Weights of a small GPT-style language model, trained from scratch on English Wikipedia.
Size: width 128, 8 heads of 32 (1 for keys and values), MLP 512 GELU, vocabulary 1024, 3.48M parameters.
Training: a variant of Adam for these matrices, 97M tokens, 5911 steps.
Each number is 128 + 24 x the weight over its row's rms, rounded and kept within 0 to 255. Layers, rows and columns count from 0. The size above them is the row's rms in percent of the matrix's.

# layer 4 MLP up, 512x128, rms 0.155, rows 109-162, columns 0-127
size [ 12 104  99 108 113 100 107 111 120 109  13  12  11 120 116  12 130  18 117 119  85 121 105 112 124 127 118 113 102 107 108  13 119 114 105 114 108 114 104 108  92 111 118 117 132  14 117 122 111 123 121 115  42  11]
[[146 150 115 148 123 158 162 157 149 131  63 134 151 104 106 130 135 119 107  85 123 127 145 133 138 115 132 195 127  90 143 172 166 137 165 149 121 128 113  80 129 127 103 117 160  99 156 159 152  53 149 113 163 132 110 117  97 155  99 137 155 111 126 166 112 116 125 150 138 126 175 111 115 129 138 121 107 113 165 123 159 160 164 140  83 138 130 110 105 137 141 161  90 159 134 143 117 128 107 121 135 126 126 112 107  97 103 129 107 130 129 143 156 146 103 101 135 122 143  86  91 136 132 116 149 149  99 111]
 [110 125  94 106 149 118 145 118 132 154  93 144 193 141 135  82 146 170 123 113 158 107  99 165 118 146 152  94  87 141 105 124 167 129 119 126 116 131 107 139 153 127 143 100 130 138 156 150 137 169 118 100 125 182 121 119 106 101 171 133 117 154 102 154 153 112  88 170 141 132 152 126 156 153 124 117 150 115 126 140 123 144 124 177 115 113 174 131 158  91 130 116 109  83 136 116 172  96 174 149 135 105 160 135 125 142 114 156 100 153 137 173 102 132  93 100 121 107 116 121 111 149 104 108 107 123 138 128]
 [146 117 122 109 135 170 131 102  95 124 115 109 118  77 105  63 122 102 101  99 123 144 132  82 125 121 186 118 146 117 134 109 173 139 121 101 171 102  98 154 150 174 148 163 125 119 161 119 136 150 110 112  97 131 122 105 143 136 119 155 130 129 112  96 157  84 108 160  91 118 135 120 132 115 109  99 147 128 136 136 149 162 146 140 111 149 117 129 123  92 127 159 106 137 110 126 189 169 120 136 141 121 151 138  97 137 163 155 117 139 126  96 172 130 131 131  94  94 139 122 188 127 117 153 128  99 149 122]
 [136  99  90 101 134 171 139 150 119 134 121 137 128 175 184 126 138 152 107 135 144 149 117 133 123 117 130 119 134 127 142 115 138  97  77 117 178 134 129 130 173 164 106 152 107 175 144 130 138 115 111 139 127 124 140  86 142 143 142 170 118 127 118 162 118 155 109  98 113  83 125 127 109 119 109 131 141  96 136 151 131 124 140 168 139 156 158 110 139 120  95 134  83  64 140 164 178 170 154 117  83 153 127 115 116 112 152 117 149 144 142  85 129 111 112 140 146  81 145 110 146 130 134 142 108 141 176  92]
 [115 108 145 103  84 163 127 168 151 157 101  88 132 138 125 143 152 139 147 158 103 121 105  91  74 115 136 138 126 124  87 101 138 101 120 144 135 115 126 105 100 130 130 136 116 105 127 121 142 146  83 118 124 116 143 131 127 140 156 129 136 138 174 147 107 160 134 107  92 141 121 174 106 163  76 134  65 112 137 169 122 125 156 107 154 109 144 115 132 140 148 144 166 148 173 140 123 105 132  98 197 134 167 137  99 129 127 116 146 161 161 150 125 114 117 116 134 102 126 168 103 117  95  82 104 112 111 123]
 [164 105  97 144 121  89 125 119 127 168  86 111 141 144 159  93 145 122 127 117 113 150 147  80 135 146 167 104 109  86  80 105 181  98 113 116 148 101 117 173 139 131 120 120 143 129 150 110 140 139 117 144 124 169  99  94 123 167 111 141  72 133  93  89 136 131 106 101  86 102 150 151 139 131 116  87 165 131 157 119 148 126 129 154 104 146 100 122 129 129 188 156 111 117 110 122 142 160 158 148 102 131 117 120  87 141 152 122 129 130 133 155 158 158 101 145 121 150 108 133 162 146 107 147 129 105 136 108]
 [139 136 122 119 131 109 128  80 159 121 129  88  86 117 125 127 126 139 137 116 180 158 129  89 118 136 116 100  89  93 137  98 135 122 107 107 125  93 127 159 162 110 118 148 119 163 101 181 147 110 140 138 179 172 142 133 123 150 100 143 118 151 146 147  92 115 119 146 138 105 118 169 120 133 131  81  88  98 158 164 126 126 129 169 115 127 122 168 148 123 188 182 113 141 116 126 109 173 114 129  81 142 140 124 122 101 155 150 104 118 129 111 126 129 104 150 167 101 168 134 131 134 114 132 107 127 153 100]
 [ 98 104  77  89 123 144 132  94  90 113 130 130 117 129 137 137 136 112 109 122  87 136 120  93  84 111 145 142 150 135  97 128 119 149 134 119 110 146 113 125 162 149 139 101 111 122 167 109 156 129 106 160 135 111 106  51 161 136 116 119 133 117 192  85  94 116 107 104  93  94 105 150 135 123 117  96 130 145 135 161 111 140 110 120 151 167 141 122 140 141 141 118 132 134 120 119 103 122 124 132 118 137 116 157 105 137 140  94 163 161 129 124 168 141 129  96 178  97 158 112 156 178 101 109 161  85 150 148]
 [ 98 135 151  96  88 106 160 126 161 134  87 110 125  68 134 148 125 129 101 102 117 113 137 110 118 108 143 151 126 121  96 122 112 130 124 108 154 124  89  96 116 159 134 118  98 149 137 130 143 140  87 144 162  93  68  77 108 149 119 123  90 128 126  92 154  98 153 155 115 120 158 134 141 162 140 123 117 141 147 146 102  90 163 111 170 112 128 133 131 129 116 139 148 107 140 132 115 112  94 144 137 163 134 132 133 120 151 152  52 164 153 144 147 131 117 107  99 103 125 168 144 117 159 144 159 121 181 137]
 [142 146 125 120 130 133 164 134 145 134 126 103 102 121 157 151 165  81 156 120 170 106 127 147 109 147 117 131 130 140  80  87 136 123 108 125 137 153 119 153 138 113  77 180 117 122  90 145 155 120 140  96 145 148 126 113 134 161 142 192 135 164 137 141  93 139  96 125 117  95 122 169 126 156 127 149 147 139 170 146 130 155 154 148 119 124 130 142 113  89 146 149 109  80 148 121 120 145  95 155 117 132 126 105 108  64  97 117 144  92 157 127  86 120 114 130 148 148 156 137 142 138  58 127 112 120 114 151]
 [106 167 135  84 101 130 156 124 120 153 104 115 100 112 147 135 151 129 112 145 107 117 139  88 148 120 120 118 100 181  96 188 112 126 129 143 127 150  98 162 119 159 103 154 188 112 121 144 147 144  98 176 111 124 148 133 109 121  93 141 128  82 159 169 121 124 125 127  99 141 138 125 154 158  96 134 138 156  97 149 111 133  91 139 113  70 108 128 113 144 141 113 132  83 111 139 155 139 138 162 137  95  94  98 123 117 166 127 138 127 142 170 112 129  79 124 127 109 103 111 159  92 156 106 151 127 148 125]
 [114 110 129 131 103  94 194  89 122 125 173 158 129 115 145 122 112 122 135 130 152 119 132 153 128 156  95 150 123  98  60 171 113 131 133 115 113 145 114 151 128 130 165 138 125 155 147 141 126 168 114  96 133 112 152 147 100 153 132  98 140 168  94 123 118 182 102 110  94 126 139 114 129 132 115  79 104 168 122 129 198  88  95 107 131 130 141 145 135  73 133 130 162 106 105 131 113 118 174 114 119 121 149 159 115 102 126 110 153 116 157 125 131 119 133 149 112 110 127  77 106 133 122 145 120 105 124 101]
 [ 84  68 117 123 119 116 154  81  89 140 157 103 140 128 135 119  96 139 152 116 142  83 124 119 150  94 112 127 143 123  75 166 122 144 143  94 103 152 102 111 157 138 112 141 133 120 133 113 104 115 130  91 116 122 133 143 151 152 131 166 107 134 113 140 123 181 134 101 122 109 175 108 128 127  95 119 130 127 122  98 121 117 136 123 128 164 108 164 143 151 118 158 128 107 131  93 130 101 116 124 153 100 161 109 155  86 217 135 135 176 112 138 130 130 113 178  98 125 103  97 127 121 118 101 145 152 132 125]
 [131  86 107 113 117 163 162 138 125 128 122 108 124  89 147 128 198 112 130 143 115 156 146 122 110 149 150 134 109 137 140 107 120 141 144 125 150 108 127 126 148 116 136 169 107 158 136 161 113 145 150 137 164 117  97 140 128 140 147 122  93 109 161 129 155 144 136 163 142 107 131 124 125 186  66 131 114 159  99 154 134 163 126 137 118 140 164 113 125 130 110 154 164 139 142 148 155  99 134 136 145 156 184  76 108 121 143  79  80 128 129 142 117 152  95 119 172 141 188 146 109 161 121 101 120 121 161 119]
 [121 102 132 130 109 114 142 117 127 115 138  86 115  82 106 138 172 128  94 136  80 144 140  72 111 110 163 122 113 123 176  99 102 130 113 139 141 177  96 130 114 122 141 158 107 134 145  82 131 118 140 127 184 128 134 142 123 142 147 103 110 142 146 112  90 172 103 140 135 117 117  77 139 113 127 121  81 140  92 115 175 159 116 165 141 119 109 119 113 159 133 144 125 102 158 136 142 116 141 114 143 172 124  96 107 104 164 172 119 149 114  99 128 125  75 109 109  84 127 142 147 136 131 122 142 102 105  93]
 [ 99 153 152 161 112 167 155 115 122  80  83 117  92 106 117 119 121 141 149 113 118 112 136 126 128  94 109 137 119 147 132 156 159 167 141 156 140 117 110 114 150 128 117 141 113 125 160 173 155  66 108  93 129 157 107 147 101 165 101 105 137 104 154 169 130 125 141 132 143  84 112 138 144 143 126  86 130 143 173  57 184 121 124 136 116 116 115  95 128 146 158 111 144 138 121 132 140 141 114 146 121 132 120 165 122 108 184  97 131 120 129 149 123 150 154 150 123 130 102 146  65 117 123 124 163 136 132 118]
 [156 115 144 117 140 122 191 119  99 137 138 113 126  80  92 154 131 105 100 121 122 137 138 120 126 138 150 136  79 110 146  98 112 134 145  85 181 145 125 146 128 147 175 113  75 149 122 135 167 144 120 126 133 148 100 114 104 156 101 192 106 150 103 121  91 129 130 101 143 124  80 139 101 118 105 123 103 173 131 132 148 129 135 130 144 105 105 119 107 130 130 166 119  85 135 126 131 123 135 119 117 103 133 106 115 104 136 153  85 145 160 179 119 141 132 134 182 141 109 171 141 145 111  97 148 100 156 154]
 [143 156 122 126 125 138 172 138 107 151 130  97 126 127 119 115 180 108 120 107 142 102 132 103 130 133 121 133  88 104 149 187 110 134 140 148 103 152 113  91 125 147  91 122 168  96 152 189 126  72 127 107 109 137 104 128 129 146 117 112 123  88  94 197 116 126 151 152 104 125 187 134 120 101 117 108 124 110 148  97 146 163 131 144 127 148  88 122 103 161 115 104 134 153 159 138 115 101 118 145 152  71 132 111 157 108 160  97 117 168 125 152 145 151  99 126 120 112 110 100 136 124 142 115 127 151 150 142]
 [129  63  76 138 161 142 142 100 182 135  96 118 176 138 154 132 127 134 137 142 137 146 109 136  89 158 127 154 136 149 132 122 176 100 141 123 128 131  95 102 151 166 143 131 123 151 137 122 152 117 102  78 121 131 124  80 131 149 153 142 138 115 115 154  81 142  86 101 126 121 136 136 132  94 161 162 158 113  63 144 130 134 117 139 124 131 126 110 120  91 149 133 130 106 130 135 143 129 152 135 126 125 138 137 129 117 173 103 110 122 165 146 112 129  86 101 173 139  77 151 146 111 108 103  90 114 135  87]
 [162 101  83  97  97 151 148 118 113 163 144 113 143 105 134 134 187 113 115 118 112 160 156  95 134  90 102  82 134 125 155 108 130 158 130 133 106 127  98 112 124 117 124 145 123 121 126  92 141 153 144  88 157 152 125 166  76 137 128 184 138 116 123  91  91 115 113 121 138  84 128 115 167 101 118 158 130  99  96 143 170 166  91 152 130 110  79 123 154 117 122 133 109 134 169 125 156 128 135 131 110 149 105 125 111 110  79 120 167 157 114 177 111 115 122  92 122 123 118 108 128 119 114 120 137 110 109 119]
 [181 119 108 132 156 120 128 116 122 137 103 109 163 103  83 104 148 126 103 138 135 117 131  75 122 170 113 120  78  97 126 132 163 112 152 130 119 152 134 154 162 143 165 135 135 143 119 156 132 151 120  96  97 115 118  98  93 121 107 149 149 132 149 141 160  88  89  91  80 125 133 131 147 127 133  98 146 166 149 129 102 108 116 164  83  75 134 134 148 101 122 122 144 107 110 150 148 145 105 106 167 150 168 137 108 125 165 114  90 113 155 153 162 145 125 137 157 145 127 136 159 180 110 139 132 155 123 110]
 [101 110  50  97  88 150 131 115 123 123 117  90  97 119  92 133 143 113 125  80 128 149 116  93 110 169 159 128 143 148 151 125 142 161 155 110 126 147  86 151 126 125 155 110 119 143 150 117 140 134 144 119 158 159 119 108 137 149 134 106 114 106 100 116 127  82 156 163  87  96 107 131 134 150 151 119  82 142  95 148 125 127 129 115 145 131 111 156 156 118 160 137 124 137 125 106 149 170 121 130  95 152 111 154 110 113 126 139 126 163 116  86 134  86  71  87 128 158 117 115 151 174 145 117 145 124 154  98]
 [126 161 115  59 125 138 144 109 126 120 127 145 136 139 171  74 126  93 109 138 167  98 161 113 113 138 172 144 121 123 108 112 103 108 106 134  94 121  98  96 186 141 108 114 119 158 117 125 119 137 109  93 131 112 109  75 120 151 130 146 137 142 157 151 162 121  76 156 106 110 145 153 132 115 162  88 171 140 159 138  96 145 144 123 106 156 146 140 162  97 142 131 128 115 131 136 168 109 110 141 111 171 122 123 131 106 117 132 142 143 181 128 144 139  73 158 140 111 133 161 142 137 104 154 147 138 149 138]
 [ 99 120 145  95 116  96 142 115 144 106 124 102 139 117  99 114 147  99 148 143  95 157 104  96 117 136 160 145 115 167 163  97 108 123 123 125 153 145  66 131 124 102 157 116 114 131 138 108 130 130 131 162 107 107 121 153 132 153 103 129 142 127 163 136 126 113 118 176  98 131 119 107 113 127 107 120 103 103 151 177 149 123 118 205 132 125 127 164 114 113 136 145 108 144 139 140 156 125 167 143 127 116 132 152 142 112 159 166  72 156 149  96 155 123  80 128 117 122 177 176  97 174 157 127 139 129 100 103]
 [143 143 103 119 124 115 155 129 155 120 105 113 114 162 169 100 150 128 143 141 160 149 145 136 115  94 137 145 116 104 108 118 112  88 101 146 145 129  89 113 176  69 150  78 116 162 126 145 156 102 180 166 124 141 126 123 115 136 154 144 140 130 110 132 106 136 118 145  89 150 130  87  84 159  93  90 176 156 137 132 129 142  95 162  73 118 127 153 125 157 127 115 135 129 162 178 168 107 153 125 117 117 161 106 131 103 124 109 114 120 131 143 119 108 114 148 146 163 138 132 105 155 135  98 160 120 169 117]
 [149 113 110 115 156 109 138 118 159 119 124 131 168  99 212 113 170 138 145  78 133 161 164 113 117 105 120  92 113 119 118  79 128 110 110 110 176 144 133 120 139 127 104 108  86 146 134 115 139 117 156 112 113 122 139 125 130 142 149 149 122 195 178 120 125 123 131 162 103 133 161 175  88 115 128 113 100 148 142 155 151 144 128 149 175 119 110 127 125 126 137 143 108 122 135 132 150 163 117 152 111 112 131 121  95 134 157 146 146 114 141 147 154 199 116  80 128 123  98 144 141  96 143 127 143 135 112 121]
 [154 136 149 124 118 134 144 128 155 125 130  93 157 148 143 129 102 145 132 165 137 100 133  81 105 118 130 153  82 126 108  85 133 102 112 157 131 199 128 130 127 135 159 143  89 144 110 112 169 154  98 126  99 124 119 134 124 124 127 131 127 158 122 161 112 139 158 105 141 141 143 155  99 117  97 115 123  85 127 136 123 119 140 136 152  96 113 177  81 158 208 142 127 117 154 149 151 181 109 144 154 133 143 118 125 107 137 152  98 121 159 111 134 160 132 167 188 108 134 153 115  94 160 130 115 130 118 139]
 [122 135 113 121 132 158 152 169 126 160 130 100 139 154 143 116 130 103 142 101 134 164 147 115 124 143 141 121 107 129 171 136 163 108 108 130  89 145 121 151 144 151 132 153 118 138 162  67 136 145 129 123 106 115 132  81 105 108 157 190 149 117 120 149 161  97 118 133 111  92 126 112 122 118 101  78 156 122 148 127 137 131 101 170 121 120 126 152 135  72 150 110 110  68 127 132 204 128 160  85 110 138 169 143 116 131 113 134 144 139 112 130 157 142  85 168 113 152 134 120 142 121 120 129 147 162 104 117]
 [104 122 137 121  93 118 134 172 130 135 170 119 137  67 173 124 155 122 127  97 141 107 116 134 127  97 178 123 136 150  87 140 119 126 129 117 125 167 116 101 132 173 125 118  50 137 113 101 158 134 143 141 140 111 108  87  84 134 100 143 140 124 144 113  99 144 128 116 147 150 124 128 111  96 106 142 132 114 134 178 193 122 136 132 157 135 127 184 116 163 125 109 164 133 162 124 118  96 115 142 134 108 128 134 122 121 131 110  92 158 159 155 131 107 130 105 170 113 138 141 124 146 138  90 171 103 153 148]
 [104 136 117 137  99 104 136 133 170 133 124  91 186 156 131 115 109 159 169  96 134 127 112 121  95 116 179 142 126 105 123 124 142 121 123 125  95 129 112 131 118 122 149 116 126 158 135 149 135  92  96 138 148  95 124  54 119 140 143 145 106 146 141 157 124 119 149 105  87 137 152 165  99 172 167  99 147 163 137 139  94 133 136 157  97 133 150 121 133 154 131 138 149 153 153 152 107 158 139 110 104 163 177 165 120 116 156  95 156 129 154 147 111 139 120  91  91 112 116 145 173 156 143 106 119  92 145 143]
 [177 139 109 106 115 102 136 144  80 146 112 126 136 131 176  84 107 100 118 127  96 145 118 135 105 125 165 152 142 108 118 122 128  84 151 125 160 123 112 110 172 139 152 148 126 187 156 146 140 135 116 114 116 171 124 127 133 148 161 126  98 151 105 102 138 118  93 136  82 104 165 105 150 129  91  74 117 128  59 109 161 147 112 152 105 110 146 123 152 139 104 143 128  99 144 145 147 122 129 148  91 142 123 126 123 129 110 126 162 125 148 114  99 105 109 132 108 117 169 113 126  92 102 119 130 120 191 140]
 [120 161 126 128 137 144 120 143 132 181 153 126 166 111 161 140 166 147 109 132 162 136 153 126 117 164 109 119  78 114 124 147  82 164  95 141 140 132 143 138 138 152 104 110 129 155 136 155 132  97  47  87 130 158 124 135 167 151 113 123 136 141 147 147 122 119 120 141 117  96 143 107 143 150 151 116 139 147 131 112 137 123 114 136  87 106 103 133  80 137 137 113 178 136  84 136 120 130 128  77 108 151 134 115 153 129 115 121 145 106 131  73 132 132 130 150 122 111  74 114 168 138 141  88 178 104 110 158]
 [119 144 129 109 133 127 118 145 123  98 110 111 116 137 165  91 131 128 107 124 133 154 153 111  99 112 113 126  98 189 141 121 125 129 128 130 135 163  67 102 142 132 170 140 116 128 149  99 169 103 116 133 102  91 101 124  81 112 144 130 149 133 109 115 127 131 153 123 135 183 165  94 140 103  89 108 120 111  83 164 123 115 126 142 129 101 135 176 176 114 176 134 155 140 132 118 152 119 120 172 155 128 141  86 125 150 177 134 127 137 140 146 158 106  98 120 138 146 151 168  82 141 155 132 152  81 137 112]
 [144 104 100 101  98 112 126 121 119  91 169  85 137 114 120 120 180 189  97  81 155 123 160  65 120 131 167 116 118 137 135 104 107 133  78 107 158 163 128 147 174 132 121 111 114 145 167 114 133 141 157 144 151 128 142 116 121 116 117 140 146 123 116 114  72 120 116 129 116 119 130 106 143  83  94 149 181 139 128 139 170 111 158 148 105 120 124 133 109 148 107 128 140 140 143 149 107  98 150 138  93 144 141 121 110 126 163 165 132 117 103 168 136 121 118  67 129 145  97 123 129 112 144 125 134 105 114 103]
 [128 127 114 155 131 146 130 149 179 125 110 118 130 100 159 109 143 138 158  85 186 155 118 152 105 152 135 119 144 159  83 126 126 128 112 101 157 179  92 174 157 131 125 151 116 198 109 135 140 103 108 142 139 151 120 102 106 139 144 141 151 145 110 133 148 102 101 116 142 133  84 129 141 120 115 120 125 127  99 116 141 164  71 171 100 135 137 173 128 132 116 126 117 155 147 186 127  89 134 168 112 130 105 135 121 101 141 103 149 139 124 136 140 102 127 144  89 122 133  89 120 187 128 101 134 131 139 149]
 [175 139 110  62  91 141 131 151 119 143  94  64 154 148  94  89 111 106  97 147 130 140 162 103 113  87 156 132 117 171 107 128 158 124  95 144 126 148 106  89 145 126 140 104 137 126 164 130 160 130 101 121 103 151 117 114  91 136 118 112  96 117 101 110 134 129 113 125  66  94 165 132 160 114  92  95 120 121  82 126 111 153 135 113 115  81  99 146 149 165 129 154 145 137 128 165 126 120 140 130 131 149 138 149 117 142 128 120 162 135 127 176 112 109 135 144  89 125 141 115 132 137 122 129 107  87 139 116]
 [132 150 122  87 153 154 136 102 118 122  73 110 141  95 108 135 128 157 116 114 109 168 116 163 115  93 125 134 106 134  84 128 167  97  99 155 101 142 110  74 165 133 111 109 120 132 161 121 163 131 113 127 113 139 128 124 136 130 122  97 111 128 110  81 138 115 146 137  87 104 149 129 134 116 140  93  90  93  68 152 136 105 107 119 110 129  77 137 156 156 128 117 170 141 132 160 110 131 149 121 169 132 169 161  95 145 171 125 138 181 118 137 145 121  95  97 145 120 135 134 102 137 130 100 105 102 155 106]
 [149  88 122 112 149 139 131 112 108 147 120 140 161 118 118 112 135 127 135 118 128 156 106 117 122 160 170 132 133 136 136 129 127 123  87 103 137 176 125 153 163 142 112 122 116 187 153 143 150 148  87 127  97 143  99  83 152 129 124 148 168 136 142 154  98 112 127 122 121 116 116  79 164 112  62 136  94 105 130 170 133  90 110 188 128 164 146 135 154 124 121 110  94  86 133 138 133 143 155 190 116 129 164 155 136 111 164 112 107 140 110 113 149 119 123 169 159 105 116 130 112 142 168 134 152 145 140 107]
 [146 141 117 119  80 100 145 118 159  97 155 110 146  78 134 147 160 129 155  97 136 114  94 120 121  92 153 122 114  97 109 114 165 157 136 137 130 123 114 120 186 138 157 124  98 112 132 110 147 126 121 117 156 101 118  75 107 168 113 151 134 149 155 118 156 154 130 151 135 142 101 135  97 128 128 128 164 118 124 133 137 117  93 179 126 128 186 179 129 104 140 115 116 145 164 163 123 164 122 130 127 130 139 142 134  88 141 111 100 165 127 117 106 150 113 116 103  99 124 158 180 140 122  84 150  90 154 164]
 [133 117 108 141 175 119 139 100 128 129 135 143 135 144 139 143 186  79 135  98  97 123 128  75 125  92 118 135 122 130 122 114 146 180 159 158  97 131 114 148 144 142 145 174 110 138 118  82 132 113 135 121 130  90 108 121 114 117 130 141 139 153 169 107 123 111 148 162 121 120  89 138 119 108  88  91 126 160 125  90  85 142 114 114 117  86 102 135  92 143 118 132 136  89 132 120 138 136 133 141 169 168 130 110 115 122 125 111 119 182 171 156 138 152  91  79 120 132  89 140 133 156 129 155 135  73 139 117]
 [165 106 135 116 140 123 152 133 158 139 119 102 111 105 144 126 133 139 118  85 170 155 149 135 157 112 101 111 116 140  90  54 121 111  96 111 159 171 115  83 113 112 109 149 121 150 131 101 159 139 149  96 136 156 120 142 143 160 113 157 143 131 171 105 121 100 179 111 121 111 137 168 106 141 135 120 114 122 136 136 154 150 126 149 150 115  61 131 131  77 154 153 116 123 162 171 121 159 110 115 136 128 131 124 101  71 141 125 151 131 138 137 123 173  90 128 152 137 105 143 133 121 147 163 113  93 103 130]
 [131 139  97 120 131 114 151 133 152 139 113  67 133 121 149 139 140 128 136  99 194 119 100 164 113  85 114  81 124 171 113 107 129 128  92 146 151 148 137 104 143 152 100 182 100 137 122 143 146 157 133 141 122 102  74 115 119 161 146 140 130 153 156 101 111 130 110 140 142 135 144 189 103 152  93  91 108 164 141 187 160 162 113 138  86 112 119 155 142 139 119 132 128 150 145 138 150 159 143 126 134 105 121 140 116  97 142 146 112 160 187 104 113 142 136 103 120  98 147 116 148 124 103 121 114 121 142 133]
 [115 133 119 146 124 122 138  85 136 144 131 115 144 130 175 114 133 111 145 127 130 137 103  78  43 103 133 114 144 118 143 102 102 112 144 134 133 181 119 165 127 153 121 131 118 127  89 151 135 133  94  86 185 119 139 127 128 161 120 135 151 170 114 172 127 127 125 135 131 151 137 125 121 120  93 106 141 120 133 146 104 170 131 169  89 160 124 153 135 129 163 157 108  94 156 141 160 140 127 148 101 168 103 129  98 119 103 119 149  88 146 118 126 141 163 156 153  98 159 114 174 146 112 106 126 150 159 162]
 [120  59  98 108 164 129 128 150 118 142 103 138 153 112 161  83 142 128 103 110  94 153  97  96 134 178 113 118 102 145  84 106 142 110 149 111 140  96 114 144 114 126 127 123 112 117 189 132 121 146 144 119 147 168  92 118 121 158 151 149  95 145 122 111 152 116 113 152 123 112 138 121 110 139 130 138 103 172 134 139 139 133  76  89 140 103 143  87 152 145 130 142 149  99 135 157 151 109 135  97 134 146 133 102 105 131 165 151  83 158 166 151 127 167 108 106 117  90 121 137 131 156 128 131 153  92  84 114]
 [132 124 119 156 139 109 150 124 126 107 127 160 129 122 134 113 112 125 160 105 129 142 171 112 116 118 126 139  72 160 128  78 107 158 170 116 158 142  75  77 148 149 124 120  99 163 113 125 158 113 164 129 125 112 146 141 105 138 142 152  92  99 123 148  77 141 102  95 145 140 102 137 113 102 112 109  98 136 153 174 128 153 144 145 142  99  74 140  84 144 162 141 171 128 131 122 151 144 111 152 152 134 155 117 130 113 132  99 132 136 181 150 157 128  93 125 162 160 139 136 136 177 110 147  99 101 152 137]
 [128 194 118  88 151 153 133 179 161 189 123 133 144 108 129 124 157 117 104 134 115 149 150 105 148 109 148 115 151 165 155 120 105 129 127 147 132 147 114 152 133 150 109 102 181 124 140 161 155 113 113 187 132 110 147 115 114 118 103 132 142 141 135 145 145 138 113 141 151 116 112 142 182 148 116 113 144 139 108 177 124 124 116 141  81  65 128  89 103 117 143 105 139 149 100 130 157 138 110 112 163 123  76 156 110 121 123 144 116 102 136 139 121  85  89  87 152 116 108 150 145 122 139 138 137 128 152 157]
 [117 116 112  61 111 138 154 143 148 160 135 108 133 165 147 126 172 116 121 119 126 156 153 106 121 129 170 145 164 173 132 106 128 127 117 164  87 148  77 134 128 106 147  99 120 126 132 114 115 140 113 155 111 138 124 133 133 157 121 136 128 136 125  77 126 100 114 150 100  93 157 146  81 105 125 104 137 120 144 122 145 103 161 167 114 169 109 155 152 100 116 150 106 101 127 153 131 164 161 125 109 122 114 139 114 135 163 145 181 140 165 122 151 178  66 110 100 121 138 160 106 108 144 114 164 130 123 145]
 [161 116  81 107 109 135 147 133 130 111 115 124  81 144 155 155 159 134 127 120 167 154 152 118 142  97 130 102 130 105  64 110 125  93  71 138 151 136 106  96 121  97 112 101 104 190 118 133 156 109 167 157 149 144 109  74 115 135 143 160 105 122 143 142  99 173 105 114  98 124 136 142 117 146 127 121 133 124 140 164 145 111 125 132 107 137 136 146 168 171 152 103 129 158 170 168 116 113 144 120 141 120 123  93 115  91 137  95 144 121 101 140 123  94 113 148 112 160 132 143 116 147 120 121 150 129 157  80]
 [154 145 102 103 112 116 129 136 136 116 114  87 108 100 125 112 108  95 130 116 153 146 183  84 120 131 150 137 111 123 117 119 165  98 125  99 135 130 126 141 149 118 147 115 124 141 120 146 141 143 134 125 102 146 105  83 105 131 125 174 103 111 136 138 120 116  79 158  42 144 172 151 120 154 182  72 155 142 118 171 138  89 108 151 100  84 146 148 159 129 148 136 114 132 123 132 137 177 120  99 100 133 128 136 123 109 149 149 151  73 152 125 122 143 105 160 129 149 129 141 161 113 114 115 129 149 140 159]
 [131 118  86 127 103 158 139 191 154 116 103 121 122 119 144  80  96 103  75 112 130 103 124  91 105 114 130 136  94 145 126 104 119  86 151  84 122 139 113 130 132 124 121 137 105 131 140  92 166 115 135  98 108 149 151 116  72 106 157 179  93 121 106 126 143  90 117 134 123 136 138 129 156  98 142 105  90 124 118 171 146 124 109 127 141  96 114 151 121 139 205 119 147  87 149 161 128 168 102 102 133 112 157 116 126 109 123 162 147 125 126 163 142 124  93 145 157 100 123 137 140 143 102 136 120 133 129 105]
 [146  92  82 128 117  68 136 121 116 109 117 107 191 117 126 130 168 122  78 105 101 138 130 113 112 119 151 128 155 126 118 112 129 106 118 106 124 119 111 133 154 108 130 128 129 131 149 158 122 140 145 105 126 121  96 121  91 149 105 126 121 122 177 119 123  98 109 166  89  93 119  86 140 123 158 154  90 114 136 124 141 100  96 137 103  99 145 142 162  93 139 123 136 113 137 120 130  83 126 181 169 160 184 128 122 117 140 118 111 117 100 152  88 151 123 115  78 149 140 150 117 146 152 108 133  70 129  99]
 [114 150 119 145 149 123 133 118 137 132  98 120 153 132 194 109 107 123 120 112 176 122 110 175 103 127 170 113 127  99 142 127 106 113  93 125 137 117 131  65 142 111  83 151 113 149 140 127 162 124 119 111 126 136 136 119 158 113 168 126 142 117 123 120 100 130  73  91 127 175 150  99 138  80 118 105 101 110 113 115 139 134 126 198 126 145  86 104 133 142 155 112 141  64 139 157 148  74 136 161 155 126 129 157 108 131 131 134 153 149 133 122 140 113  64 135 141 132 126 127 122 134 153 122 141 101 147 119]
 [113 134 101 132 152 151 139 153 144 183 107 125 156 145 143 149 171  97 127 104  91 116 139 126 130 107  90 167 122 100 143 138 117 180 153 155 141 148 127  98 130 131  81 130 160 139 102 146 149 120 135 116 125 128 128  96  69 146 125 164 112 119  84  99 116 116  94 141 123 123 118 115 147 141  83 119 164  94 104 116 141 179 161 111 124 113 117 137 129 130 123 130 118 182 122 165 144 102 124 136 120 130 138 161 108 119 131 178 106 185 127 192 129 113  96 122 135 148 111 111 112 147 160 120  97  97 131 121]
 [114 172 137 135 121 135 190 128 101 146 134 124 147 113 154 137 159 164 104 155 154 124 151  90  86 149  92 155 137 143 104 212 124 121 125 117 124 136 149 116 137 122 106  94 138 139 129 126 123  86 104 138 117 153 111 152 171 122 125 140 151 132  78 147 131 139  97 146 112 107 145  88 121 161 130 129 125 163 133 141 133 121 120 141 105 149  78 152 123 121 148 155 130 126  71 147 116 134 149 121 131 130 136 136 134  58 105  76 117 124 128 158 129 123 112 128  97  76 100 125 167 100 138 114 148 107 149 134]]